config = dict(
    num_attention_heads=3,
    num_key_value_heads=3,
    head_dim=128,
    vocab_size=11341,
    norm='layernorm',
    qk_norm=False,
    init_std_up=0.0545,
    learning_rate=0.00507,
    beta2=0.95,
    weight_decay=0.092,
    lr_head=0.00759,
    schedule='wsd',
    decay_shape='linear',
    max_seq_len=2048,
)
Each number is 128 + 32 x the weight over the matrix's rms, rounded and kept within 0 to 255. Layers, rows and columns count from 0. Numbers have three digits each.

# v: layer 4 attention value, 384x384, rms 0.136, rows 156-255, columns 128-191
# o: layer 4 attention output (transposed), 384x384, rms 0.123, rows 156-255, columns 128-191
v156:133094156084131136111126104105133097120150136164125152133117117132145152088102124117125142123118078111117114076161136170126159123162136136109116133103177169191120135181113190128127135139177165
o156:080078131106177160126118126102151151173086148119118113091136143175065140139146189136085196161062151134134160158124130095137107090113169136170143155167138084143118126093069104119160131176148137
v157:107058077083147126138139162101128116094193195071079138134180056100138131120142161066145089115102091075071105098121126116167136149104058116111159102109150117146149088108104173124185044156131136
o157:085115111134119103165070073121118116168146150152164192105093023117125096056198161138100142182137156157168148116138115133139155107118087171197146109136103141081121151121183182108137115128124086
v158:131124115164103187129151118139095120161087159149133159123081079123129102107110141045148104082137131108172144112135098179128137153135178176083108136122122094163116143144102141142117132076151137
o158:149143109102086095145100106069141135143160154113154078142134137115099158175189075154151179104124126160182143155136104082174145152132097080134102143136066115081111071115159127128181144087063147
v159:141185098127136146157100138157158123132116136097106108157073131125135161091107131121121081157120124125099129095104137164140216137108128153148148118125151138112133107140121132131127160071080131
o159:151072171117162116097132182147106146138143080150144124055137111104091084135185125131105138045066120117158126152157068150115068077112119114112101175178149156145097128134153103075126107167100184
v160:151078123087119134159120086125190155136117117113115157124125124137127127120105122073117101109138156111111148141052130102123136122164116091083146096113079148145146136119165111114128152110118095
o160:149081122166118126098132148143111095115144069126207124122105115141171133175121168134117106152142113142165142086182106160146160107081089151111105132153115136146151080107108155150100124128139182
v161:086109105154173102154066126146168136149120133108075136135115154123093167125144154117146103090109144133155153094134135165124143153157109179097133161109162120114114173112139117112163113126112153
o161:157077131100113133105132130151103111100103126136119142141095088116079066128120121134130155141137090116121138182126099153144146066109122088148143134164124117125113028133137159166086128110157111
v162:137151102114162140187191155125148170123095112096140145124165152114127147093188180138191075096145161101146103098134134135121097092147084145098167136109139125131163143154142118169044099071121040
o162:103150071141101138102105099107064103124134150152114143163099094160158142122065117180136126085115137074086176142088155160147146136098125097153185132178130163136131087077119183108120156168141180
v163:061100076099142103146155142122073144144108147125153112117116145137108066137207162141184123150161132166160139125114163159109118137141123179209116109197096075141130124162178137131097100141134150
o163:132150149166151129119123116162144101131092068120117121100158144116113127108097077160080127091147060095117134152136108125119126116152119127143106154119173118067134130117095083126184117173125092
v164:149149123137166154156168120152122165132157113139102084055152154079146137147138177162147113062150106135161093146061163111125164111191151138209184119164095146111162107142160048138166131111117103
o164:109097148114148127172091145100105040112113104128135187120240113149138168100057146085134111129132149121101133180173178124106156164131118138125110145167178097109150151159128154091141135124158157
v165:121116136140125158206094120095150124145134119094170165093122107159124133148068120133162079111128123086124125093098154134148131120117158061121116142141115145124125162136133157085177154159128080
o165:101168111119123155146150133132044163140128163180118138092145186130092151145121122132143111125130148142096114133138071096165132090106097120122174121144132159161135128151131144134054119075141172
v166:080097110132113166150107137098140071111068150066120179162140129193118144165110082133096148185125126116144096183130159152088130109091172089133092112120158105077203089100151161136099136132125159
o166:073102129119117070128080155134078153161153150156161114108123173090169107139173183100160094112102130150099087106148159124126106102097093154113121124078143179107132146133203143165133148140161070
v167:131147110186086117130125173111130101104106151113149106132109131084139180154146150127117133086146119103074108079170145133098104167091113172187093168139121111117108116141137102134136131138168191
o167:134125154085099109169146139157106161157109176155123106148075126119111108126136135105108145140111122108103151177084127138132145172192159177111122152114160156032093160186139120110169184178061086
v168:118146120086141161095102116158146143097126130136101130120080116135128111097173145088144120150156139119101125120139131163170152120106059162122101125132142107228040154122121153105150161164143121
o168:144126128107056214100064138169091103152092103142101089126098127110105169134120096137076144098131070197084149121160122142129112098165174169140117126141093185126144163080099130119153083057103102
v169:121166131120113135095122142174159139095130129128076106133121171109149129055155194113108152152070191100138131138145170137152145131152089112107161141140147140081198119134113150180090133111164137
o169:138140172122081102136143147115105114178175127118158150136165103150130161081121181111163072119157117117126097125106149109103098165092140101133148145119098145141062095158125107103109113182105161
v170:121188108122144135178103091175114161138190146116137063165114097114128142147153116127134124144101119157092173114119144168139177164109142137089098154121126148112116143067134100146088076140112118
o170:149079179120119120146205161112108137171118113135112158147142103120174139107094086052158108109120124071148151127107108121124117082127112120165174152155139121129114137115102154104127142132139118
v171:114166109162126128162150120118165126116161081118151167110068124153099105164094137113164069131150170158176100162096090115109154066119171094135111109127089170124161162136151138176143159146068126
o171:112182151144126165164083097157152133134130173180112136142155150101106109151100155126135094092153088108131189050164144098108148149174124101097112161139163077106136153128107180114083128135174154
v172:126136119127146187143134078157151121183153148126106093166088085105138142147127084109084102112077081093022155099110090182184123102065099174147124127124193094133089141062123177145130125158133157
o172:082109101159161104144120130116109129082074136099117109131139131148149069133133115065105149079158137138122072117125131137119133075181119094153154109111065147102099180133084202123062090149103086
v173:151166155151135153098074119119120119132095141118128056126107073135116098171103127167090157144170141127139123109137105135114143139118116197141133131176089103113098116109137130105134054131090094
o173:159108101142093163107157116158162135153147109147167137120153129181081142110151117094130097116177144086151153163152074145143107142148127114138122113135187143108124090158103126134075129118156145
v174:133100146158102099115062115145142124124166132162154150137103105145129083093167164144217105124136119117098122119140132102188152128133126133120101163160097118144149127136128086130175038119118134
o174:178187081075134181151196207083115121110087150122108138153142151122130179127112095112119161109090137104079151178132160139127142070113139121076153091168133077129145111042115086161081153120184165
v175:155060136070126153101099127122200155113076186112121092138135079128071134099093098086133108145109094180117099170134109149148086093102102101125156136112147094110109056186144139099171119102113094
o175:099138135201085136142131146198099119101106076136153175152174157170170121149151106154118143122146167160165127123159107102122144095112176161100086077103116152129154151107180107135158123124132196
v176:088133116119116118086137135124102179194156127070091164115107124123132091107117113103121136180143108124097142143120144122115119138115126101134133108101147078185103121084107166122130132132169112
o176:156105170197158111122147174153172097113175165055113130150154111135141155136127156138106142097103163094144116140124062142125142079108115130136100141081113121139099149174180111117190134225099092
v177:083074111154133125126098070113086162158190127141171154107195124121088158151089192121147143167111171106162121125135080084144159112126161120058114179140116147163126179121156114103160088128144112
o177:107082126108148111124162155154099139149141126136100098098082166179123123154157147087111105169099109161092101140179102148116149120114101133181145128124144144163080138130115154123135149117129147
v178:087137111138122158173153144128164112098119075147157099100106109134156105103132139171096170145125163110171124162149066128124115058161136137063126116146108146116094090173130116149082110180108121
o178:127160146177145110120112145084145168132130164084123146145125165160125122088126127081159133112184102144133089117174214114127138105167135117176104093091134088136117174112148118087171094125113138
v179:133167115178122124113101090153141125141142124142080131152145128118111118135174150056113135157095137120123129120168105074136151159142111127130140121078133111133125146127089128157140156120163113
o179:133110117156148130156095162081103090116131163125144147129130144066137086157087151182121117138111106118157170133166109123124146091101158111160160075143145207115149149161160139106175167151164076
v180:089083054098126110120169182186135176127149127095172149098166106161149097129178147125165129101108197133076129087083116099128145184152148100070134123164118128169143139152142140175189136051130134
o180:188145185140177121066167133156146129173126091188117162142098137133095133136125128052161118178134078142174113134137119122114117112117144155118134156172126117143115120078181152080127122103091146
v181:069102136109121134150121153113127119070147149108137119109107076146101104108153127144217093135094153106171174143080121155118117130137111114141124130154157079164174115122116125153160136133140123
o181:198128115103129148085104126133058128185162089126144179093166112083115179096170105096088077117150120155101129180128131113119136106083131093093064148191071133146093188127190096081135171136120098
v182:139115135129154112150156135162185157145101118182134107148108157118114141177118055149139124186124089120134095177124133190127152119155127165130120168147084119130135084168086180145146194108114119
o182:179130190151164125101149112119123121132117127100105100149083099136097107146121132117193139151085187102190130079143115139085071165147111056112142154072117121096108154107094128127079053135161137
v183:129155120084062094125148155137121098178188063145199097143093115109129099184141153120089176117084129181129133163103124130123127184175119102129086168212112131159114144069178137134154098145161202
o183:137095145161162153103098144107123133125101184148138100154103114148163108118137112099106100132127111077097130117168174134127097163163144074157148128188154074114174175106069125162098144142054117
v184:109125151137119121144135085123122179155138111114075094124177177107135079148147100147147133144131134136143122151151056155149066122077144112132123142123121116114103070147099169135072157111168107
o184:154079099103153155116118129174099089067101123152127153071134152202136111116156159134108087181096116136178093136102129174136104115097141124119102086090130133120142118132148159149160128132126119
v185:128179167173100120099167142097094103113132109132113169130032102073121056194105160099128080106162150062105125118085089131122127112146133136089139138168179160199166079186083123156170162112104140
o185:131044119113134121147137143188153195176164103138147111155167155173153165122132103168176100130140164155098112151146116169177105151130171104155115076097125148123109119107186133104120121108121139
v186:119118166120121095124133153109152154123119143163097179189101131059146133116094117078161119110093160106100107120136179164117103103141093160130115120183138146156144082098113112090126111106107130
o186:124155118112119125149107126097137127142106074085159070106136091124130168079128129094121140103154142137146127162124150142106133128074139164181140126103148105092142136131156109163197128121171164
v187:149120097203133172124128127123127094063102112146144095106108121200157120177112103106126095114065098161046107131158123130108068108144091074129122133083114157087110116122111116125167094094175172
o187:091138146101095128114140108079080123133070163186100136142131123067167159103077092127214177147171166112145132150071172092082148150119106146121122151097140148090133095093125134171060204114084105
v188:074139083110147075149137100121108109156121159084174133139151131164091150107120203192168105103113148093142172148076140147133123146146163086169200174113102070116136131124142096124153127106115146
o188:137120150150113175102173128117139112155204135137105144151087160172162148107162113140166105090149152165130152059138125101111155104171160116176138099099111048108169107179132140077096144083141143
v189:103142132120093082123111119145110087162188174095141211130151135155106106143135176167114185148121182131124146167157168104126148166148161201148110118112116119151149169109119165169103131085163145
o189:129118123125116123117100141102123136128053173065122129126105134087147128135163112118110150071122104124109121109132119135117120141104123046141125147156152160080107120169157139112129122169094093
v190:128147130153129176130168115112050127074158092161145114155154190086148125141168104123094040108118112156131120062134144161152137148138165192150099111128125090120061077060189142108108187122127078
o190:127139117129105165144107119148127090118184078074078138083101121134125142097144083107128198080131149146075111125121140109158132150152200101128166123109145117125164097228133146109116072117079130
v191:179079131136157060130174136097127099175190144168170122082105131157221141145175151110109127135138157130153132149186105123116097119166092145151137193188173148102125136129105155140144133157065152
o191:125086110192112166107127152146152106084079166152079122176146051105107128025143114157151146118114109179085110100111140132129109155115109148092088103097127097136126121198132113026160108138102156
v192:109113183166183152155061137115098072185140134069158062128109132090175101126118117127100109184132136136128116137166190156116102147092125129120114118131070147102132156106112116125104141117089151
o192:160101070127126116051123144144127159118096057111147167074125155171069060139126158172187131070199061105067128163102092104113169112154105150160134125173173106174219061137109132105116132146114122
v193:106075129099089138097109151096166130086108143069140234164109122095127117157149142130113184145104105125084164132165117071141128118153177088070118125095132111179101109140147150095122116113175146
o193:116091081125219143125162121099115159150080137132112079135142087131176149089092077087163128140174112116109167145111158187108167080207096101137141152116107154108113137070123142173105149150165093
v194:126078142137154105123116114135101150173158149124169166116123172105130125110151119130165176086129128122093124130131091123063113133137118143163087163055144138139108176137115095091129107089177128
o194:145125123080149072116107148143143179134146162089126137098161128147254141154142117127086165119120124180159077125134117147143132135144118119137093182189209130069134085167155144126126168104103061
v195:186139081109129096157132125082123169190126149113116126139105131115124083115162081091100131152159095139132137140120115072121077093131103122102129106153169108134114153123144155166153131115162107
o195:080155154087114143110137106146126119084105119122134114114190121187149112165104139161109128095126127124096116128166115121103156150131140133105043156145103103150106104125154148162139061162089074
v196:180115127132127114168121150120159110137145108131204117081106106089138120166118081116125114110161147214133136149127128124082088115081075118110142136165125092118149132134156113133100201158089141
o196:073158130176165129118082131151071134153090084127131152143185118156119130072142082167147157121112121136145143152162101114139189144154143126115148098104106160110120097103085146120170107183161131
v197:107185124213122138103169169167141172134122163146096119168077130149172176203146076091138105095086144099093133139098124186091164121135117100050114185118137117117089115103103054176199094068093115
o197:144104105116110157095062205120097200128185143183145127121100143142142103071109149119118174077146094095154186140133066141119081157169153125169125188131099120142108143112174185131204150189080172
v198:130157066115158063145115101139121114137097188127081107230157164159141126165140108155095142151132104134141220088130124114138107124155090141116137128120124154140101131121105134127145145138143152
o198:175104132110114150153124113110124120169096083164124158050042153081171104144186120101114115125136074101119066065109103132136082118171121104069098171182136103090125180115091141093143166149152147
v199:170159098100087136151149125120104115107133176102144096079107160157133094119134141133130152067134125092187109154140144166107094114113144117079183130122083116159135149096135149183096132171118129
o199:132148123174096146097077110122104141177120142157119087150114032094144099103123100115153088150158111132141161117125125130158089104113149109118084110163129087146125142130112057096121182084136142
v200:060132150169150143224120141111136137154187146087112177138131103096163138147138164155158116068141109133170155213084147136146154146123130142158132119140098096101098118102167110133129131139118161
o200:190117100129092140112137161159129096154097108135179133074139102115108143130078178161125149201115146088190205100154125111100157158168127082079105117160183141129161164172157127113108139190094107
v201:117145171169147124140097095097160145166132148149180085154124126121093125077175163109140152060093106164133113104155101150170149113090170130127179156084118109157096134157163100151131090154141165
o201:125144114059132111141198138110119113106126173147108178163106123101164145164140079096149124122097138117134132182177106151179105133120071148127096177140130159126179067147117144134092134124152128
v202:102114140151109087147124101187166113143129132111093137160109127176109164197109125109160124152119154125130106115130136108151086113136094142140120143124153185130150152122137179184125154118141131
o202:072090133112151114164148091129096160147100165185122128077151106117089110161091109127068079129126081083134132129098103180072177098123104119138181122148137080079114093135114151077131086133163066
v203:115134149082126132117170143113168121170082109194155110120126129171097105133136165143167136097156159087150120131147152134159129107092143115130173136129132108111130107130163149091103109175128139
o203:114161086157153159146058157095111087119121098122135146133089104084120104127156087101132075128139152174135147187099142084084167187187107114177148130156143085120114119118140076153174147186116132
v204:168136134139084124112180107123133064120164131151097083121130148185115123092112141120148122108162124145149155090190147177141109146199153147111138097068092118128108117132167099139116102060096124
o204:085137103124154122095094128142160167120060147077131141100133082107120148144113058158132122128130076072162098155101087106080110127099108127113069158156123152116134146209065129146096158087082068
v205:082139075135154088137178079142089086118038091157148211099117135128095123122136176110131204091142155171131070115102126110169153137174122116138162113162098117138106143168177060135195185121169151
o205:158123155136151157128072152117147162072104117145153126171138150122184181167121079096125078145073117177136156115170165056093176163123136159177127091143153127139134133092101159107130085162104144
v206:136099084156162130093109123086108127135112121162121116197083121113105178181106158114200149147110137096157037088084100121178118161102164125175122122098093117182126118104099146152110162150117126
o206:077090090189106156116086148090083123064177147096098107133112182121139133047166126131154071107127139121146133134072178124106106100088116129147138135110104084093140122137132144129122144098129101
v207:088126089156060124105156121080085133137101170101148140128062127140124148126140134081174163168137131090153072066113138185136139089132156123118143093114158117165136117147125139169061115106056137
o207:151111078151170143127131123128095134144161175151133117151135134119145123141124165129110139078190117174172146198127141156173103093159128211162121152137123164114116182125101084109143164154128118
v208:114147063147088172120126077160136131185135131119175115127157154124124000162111106112177185139124167098106145132119126112129172076094146133065091114138136153196166109140115070132102134119118081
o208:171134085155122151067134136145101076132153123083124156121070132103123159113144160153059084128121131141108176096202096139112148117105078099149020133174159119170126151140102146141154161173143156
v209:119151137155138097207099138118116116124168135152185111129085071154160117099185197161136116129140142065094143113133177122140165125165097144111124153139098094106099094122188133104182083110149127
o209:095081174085115147132141114129132180131131140155165134142171114113079124088107125112113172142144186089189134152130109062139076146113150119132135122128127134107108134135103066138111111115091103
v210:176132165103086123156067104087118142156146150132123105094119140146157090122124135147139120103106172107157094129108134108099177138165124115139136102120173148138156162158161178126112090141121108
o210:078191147133184136150150112160109162101113169116126091103178109127098132127161163150109146148130111131138098137160133117126083103127123114101130147176140157126105126106115116150170156059121117
v211:134189095165133162126084070142112151095086127101085111162107106117136176139120107045103118111072143082045090138155121131148116112137116146158120127067120102158115140130100166145208163110126149
o211:127098093152098107128106113084124120207160130121124129133044118116140151153136092135147133085156099153156103106079174112190140077167161141145111172143170172142132145103154153151133127073166139
v212:084105099133115115085154132091097093079151165123167121161152121117138123170125116136161152158111166133162167121193142098107125200168110134093086144109082171090175133120121085149099120096111174
o212:167135131127112105145105118090161117127109092138136139169115134089095175114152141124124163130075121137090125128099083128146143121192161132115149119125156136065129137118106202133155143147091087
v213:148126147167099123149136141145107065142086135107052137123106114120123084131128113144102081160119092136102139114157177114186185120129085182141125134159127125109134141093128150065136171147102177
o213:046112105134166125091166097204146121144151097141154109105104113153125135138133139165149130142125134148122141128150142136080113125171146058123135083071122153056084109112113148186163148135128115
v214:139133099103116084143098092145189115096114162113154125143112141136175105165168180064120113119123122126158114134092100082091129116111140137117149146158167099146156156132155141150121088107058128
o214:105091131206163122133148193130160129196140112141084145157127127183142110121133102162169141134142172123171139142158085147139112122119101121160120142114102126145140123144163122084133134180124126
v215:104081178102107080136129142148118192125191160108143144164152125133146105188122116110104102080146145124144139220104092116089069127172187060108151149155159174123108123166182127130129090156112157
o215:076032150123124166164132117207151139135102156151149101151095110064148152094129183075127110148148140117145142055185149073176149117136104088141107142109147122117150144143157129157127144168135110
v216:070115143067127072092152149082136160111081146073124127125133160145145096182134082178070090108149091107135141149153104155053149114108151153183103191142176153143137134072170131093137136121102133
o216:141160151139118131124134194112105121099140141111067127132140146100121156082110216113130117139132132153088131152062113155158130118110180164154147175121056103111136125145121126133116100118156051
v217:161111121152140140093126130143120135077114117125164142131166117131201110176223086127104127108113119122141124165137152149159145124109103163123121104183114162129140154098157145112096123126119151
o217:091191125134113088166115159130099142210164132146086134075100169124112098127088194142130123149135094207125135122108130083119070175122124110106134130137119120132148145121115135118136145173101101
v218:125139177126142144159101083159211132118133063122147138071125111069144098183157100152057120117146117161115148141157107021126088103116140163175104092177094090166138076126143120133173133101158143
o218:120129124113109094147133104109137147136160185101086100141143083203144125094055163107117103123138203084130127130137150159163138083096112135100149101077170180134106172120184143159128129151130092
v219:162178182122115107164166113090115130159184164153148173162080108106171119093179176109115126093117076119079095135100117060143096151159145106186125143165177154096097091123166098126119096176158205
o219:110109095094077171162109135117124145112108127104103118088151124076131122111174134091169078109087162167168161099117153132145166124154147125067155113099146092108141115144125155145167162126128164
v220:134134107097151135081098167187127157112138146149104176099123125109091109122140072128144064158150129117142084115161082172092145145113117142166090163151154124110196187137147161123114171165094140
o220:196135127126074085170135118118148177136131172087113077168229156098111123103178109129123139109149095185106118093107146110194145104164160127102209137118122146133115156187099113092225167137138094
v221:113116140133153115072129154150149075156114101134131159106139143122162109149100157155087104163132151198130160142147114145108154120128132185121132134192145105103122118201133095106110157103158116
o221:135135101130124162108148139166096148138097072156135122132161104126090145122149132127164119150177127136082090158122177141162139147114142104150082202087080149108129127100108136123164128134113150
v222:120128091099121146126102149122201125113083112116118116119141163169074118094137172098126164148099095125143094092135118158174135156150109119066152112084090180153162169156112157083114183102121085
o222:134115141152092166117137136090081179175104146148132182152147176133197106097135042097128062137114100111167121163160107117148089095120083145144134097107170161097121074148136108105164102172112123
v223:147136094135133138144119132120140114131144142097136105141155116139120116103097105151143185113145124129214060203147085094109142211147111126161150112115108143082061114076054074157107161132101141
o223:124178106150099077140058091082058161145119176077166115149092134064130168129126108109154175133065093072133224053124102180102142128087156134126176114150142130100149138127133154100155088120128092
v224:172193125080123118117143069111131129159134063114071131097113116151071146117161117118132101132113123102114141138113152137119115117117128120174165201132145062099122156155145136199135151169097097
o224:143114142107145140136104117201110074076081198121147111203116147106126146111114168161157082110105152152148145076133156192112128171159093080160138086176101114053148098138142183123080133096167159
v225:129130165148137115096125112113093161163117115128174088129166171149162146124196070190095094144174119104138117077185116158081119161123157144123125115077167050146161142071123166142096078125157122
o225:132147149137171120095135158109123141047148059045128150107158115128165101167120159140138152131074036165148111146092104152132135128152144162121169131104089121120102108137101144181135132106126068
v226:105133108127131136114079102105114134139113144123102136185114147104093163164139145122126197140150138065141087105108104151141084107198125074136117104123101160132159161136150147168185156067075117
o226:127077144139146156103140087156111095059168084109135059140105122125110075107052122145152090087137136118107203132214110125117160149090157092132162145136130067152148120137133108160091112107116154
v227:152105162147139081131125105100105104123127126170167141155122176107098140161113137141149190140130114147160166146103081105095089122063142096138103147124156116130125127107175086109121121156111103
o227:110110161143104132134136179117183129131205098162139082158088094164091073086126161100096104183026166172120114127175153182179214107120120140136163088113131117161139066099085139100094133099151149
v228:122161146183100152195151076070071107152133141103165146174119096109139146138088110102180081153093128121092127174125142140070133101108120113141145134153176121116134133127115167136085118146131157
o228:049071103115139178088155103149076117104130111110130161143139215198090144144155106153073128120152075152190121102116097136172120135169199093143136088123050146149094117123113113124081136094179107
v229:166112098182165130136126168084110145115084085179145171171120145142136153186149170121190179080128098114145128108171108121118117134120089102145150144069110148103089131149151067164069147097119166
o229:104148108114162128107125150087089118111139150137123108195122085043112150100179106148139125120141169124141107146094236158221168122149208106136141135165154097097185111131119135146149130221153147
v230:160099202120166175165113120153160141087149154134129120162115115121129110167111112102116096111125127096112135122123151114120109143110109104100102064100112174064135073107132087131118166165104113
o230:133124153115109103122120103081137063155152064158168147125121156130159139113159112139122084119156099135123099115105128170179149144095136081097148129163133100153129117156108146146091120155080090
v231:081130081121168141120197075127163146127107147088070132110129153143164073085109142134091174141113135123114129092104156095132140105098072127167116135140156090118136135107082119119125150199154124
o231:151140145137102139105099137134155042125093153198107136135188131141151156144192127170162136121135070107164096119169104112079149178113109161100154152087119144118154175154143144160126085144163135
v232:173140151082147110116175161152142129148155149083164105088125116177137094155146134059095075147163164161183161137130183133142147151104052107136124108167114144085063160138100167069140130159094160
o232:142109117145109093140142165122112134110119095133142101132149062054146121098130102153149132096118153156134122110126069125155128125104151169151139133122072144085154109141131132143133183139140093
v233:134107179111137112138123112163104133129109114107164138141101112141114078167100104079116149156170079116155133102066158111103104159137104164094149126127086121131096136159122143105161136097123159
o233:127131133160165167125122177113128112127142097120188128058077090117092147118132147133121140096147201118100147129148132134134147114078179120127137160142136123111129091103090105151139099142148134
v234:139113109094169146141161097145156135104150139153133143153161165146109126161165160093090126106119121126151152123028115137219168168129113123105116104192060134168103121109139106146148110108137130
o234:133120139117092082125144180169142198130117148127118128148080105137094143080106027134170112120129072135147193098155042148091116128103111149136114120129155117153094141133101118080058085115067132
v235:148099133174157094004107114223097189161135112145107132120139203124178159152117125131087115129178119157202067115159138139217162159201072170127127125143146099135166146153097139150150143143138150
o235:150149187133102148176141206080104093128164051094112119107135125150118119204147176152132118137142140081128078176150150129135107128101181102117091083090096124136079116063085104117147127147124148
v236:092097152119088151109111140107166133153167128068181121117135053130112111148087100095117113142162184190149112132129134143155074123111101098133108095167115132111132129118163129133107131135052116
o236:100078142146131062136118086164091157070145136148153151165112164098138065152096094128128128094152069154137143130170148109123182142112107225132150144107145111164169129052133144091114155077088130
v237:070150112141140104187117135168102101139099137141166078121125124121129101109100118110131046172065070137204196055135105109129115128072224198082141190110150080166132154121198181159127091120164116
o237:138148106150123125150166184142155155100082125119104130147156168169094122124114122119142120085166135159085097172147134098238115117224147102134120090149185158159131163044057128058111126147167098
v238:121165163166088165170092172117091114102115137153084139145129047096098152097111123114142124091119088084153148123130109129113175196099185103175147155159122148161143130074111138152121143211123139
o238:146121159075148118122146128146197126182159133200173153191099231152138147127161111179112115120113159150121194148053103109174090121196178127066141138179132144105086141156090143193114166128152139
v239:101141124115160125082160139130127157131174117123105112181176173111166133138122212189090141120092153100173142088109219139107119112121187130135116201130138104156139129123139130173108180126160100
o239:118069207106177134136138181141077070135104117129133149079143139124169092111134132053129076185098111105119144152126092156119123146059140092158108159088133126100102096096165167141138068096081122
v240:133112041117138097092139105093137103115190084110100134104162090154121155136116118141143157113114095173141126159090092092122075094112131155136113103170078111134099147151207153098121068146150098
o240:104126110166138146179145140072172156093101149100134143088123118108135112136160110153114140127153161163187083090115162167099122065126106129144132120124206067116159165150089142112127158148137172
v241:131104157128074137108026099099140097132188134115117161143110160145201065073138182144147121124129110133134071113099109127113173155150144143094109139136147091132203118103062117139126074074166082
o241:121110134094072131109151122112150117138121092077166084117112127176145165116141167117100111136130098085096154137074132156133124114076134086105149124125117121109077084145150032088103130153116138
v242:128126100160116107154130149121149100096090130148121152133083149187139141143124146094066112177082061149075163065100191191097057098142141110162135150083188133126130092120128171156169126106134138
o242:120134114137103173145059094111123141103131144096153063106121053071114172111073115137150120065165104060156115152102085106124126121096093140056148135197102076191083190158106129064103142138173132
v243:125172156095097139139054094186065071115126133183162113097124161060131091108090145125146132129121141063110084138119128169117162062128150107101038155107157088074157181132171177158072130171121141
o243:054073076118136096121205118117130108138127148100125072131100100161123145161162158124095098135149108141128114168093152065190049195153136123228096148129172131150133123139082078128152134144140094
v244:124112095112126178138066157129122134145163149171130114103184162119145120134121115127156128103114079095181141139146124211125166107065109112085071125130148100175170152114087111136163092138108093
o244:174128155179092090124136144097182077115142150096103140126152094129123133161120127151082133140176107135133113079161152096110107138154149088088140159135109141127160155140120152167105146093163075
v245:062101134128134134136134128081169153141146151105093117137177151181121139126158074133137095148079110158140158087106195138114125093173122120113115083103197145157139116147103127146123073116141123
o245:131088106130182068084141084111138097141094096103114166112144080105130146148129150099099156162139127064174073133122097103143130122121128105126086140133116058128147127069137128137074130131111132
v246:127126045064092114129131079132146140107127094140123109145074089123130152125153150116092102182078109127128092177081129092164117166102090135098211170154164090113094150117131113125143076124118141
o246:116149121122149135141122161127114135133081153103143144148101105155100092150118115172135119146163102146157140089182118221143067144146103116140068100146076123113141150037122111130168099098107181
v247:102140186128104103090170122211089068120143173167150122138149140098115124146125093117153137160168166123130068116127088142156149118158129118118145134116136137126148140095103124157083179138094171
o247:122053119138093121156113134123128170181133139108137070058138172112175094162127137128112114165109122140144142139148126114077122137137127135147121141127125134156146129123109138130173157129142093
v248:103087076076148112106175125192092145096187196050059181134129146167108112128155122089139092160184109143132154117095120102083145129220146105143134089125110123136057119133083136160173136130128161
o248:117126188145138167117134159177160120165085146219081173009105126137144064161088106160167209136151135127112081081159130117179116203132128069054146145127133089125106150098136103152118140104103097
v249:134116119140143113087128140122116128105075105108113119088104116095152131145154185150108136158113139112142140167120135117093134107198078092150092098128133164106154165098105139146083128116081131
o249:131176066165141108109116155183114150154147134098130142165152172132108088062131129185172140150179140179146103138126144113110071146113162150142151167137085132056121154106166163181134128057155124
v250:037127132134128111112126140093097132115152170091135087066065114055163084155182151133143126155191157120090209088132103107100116154109077103099107149125196132077122135099075143114186062166097211
o250:158109115173159088175138165181135121151111134131131140175110065126137177111121158147124156170066119165120172190148084184198100139107032075171157162061101087173167096135187172104092171131082091
v251:110093093076140099124124135105164078089125150124116140137150052135115136157159114182140119106118103116147096121172116074156081135122164100059151121129113149187145105209153182053159088134126152
o251:105176111119198138173203138123142234093156140143137120107128112179107113141107138091099152249124171116140107145137071144122125094124120192136128172136116115158089156063096154126105161140140067
v252:059156099133108074130197150162113124105104147080107120109204128102124123118187167132087163095148178120079149128118096120120163139176124138180129092132051110117144109103120045195091178079107142
o252:132184138143146154103150142136073150176085170108154191076074127113114066143163100141128135133095106148125111141144132128133139086119137125108136167094167142133078117072116173093144121159112148
v253:146091141080140149151138132115112148106140142134100095134104111092145058137108120091143153109161069096088146088126142134123158132120069140147085141143136104070145107192110124102161122120111114
o253:183126122130136056124147102147078144067143102096169070118174089070105196094121087147154115154066173155156079159158119112129172155164130093143114148101151141124148128157097085077107130139104152
v254:099167119109162154114130167136190141144152158064147128100161058134124103138115107099142077081147097129105137111167101090134167152115153092130133131100119152163122124131159081094133118154086163
o254:135032137148113134131131090157090144099112099113111207135084153124144164131172140160079180157131121179122153090121138150159126124112124207159107114134130102108137110124106152114095152059138080
v255:147124137090126156144094123151133179123054140111130130134148185119134104135078136094104142111187112081081130112090106133104153106158129128124136117148148127163151193079074128158175113133141109
o255:167155135109103134138114088149116133152136181127082088109191152156118140129104173103154113121118110085140102126126121160147163151131151154165106167127146134152078070134105116161166063175166160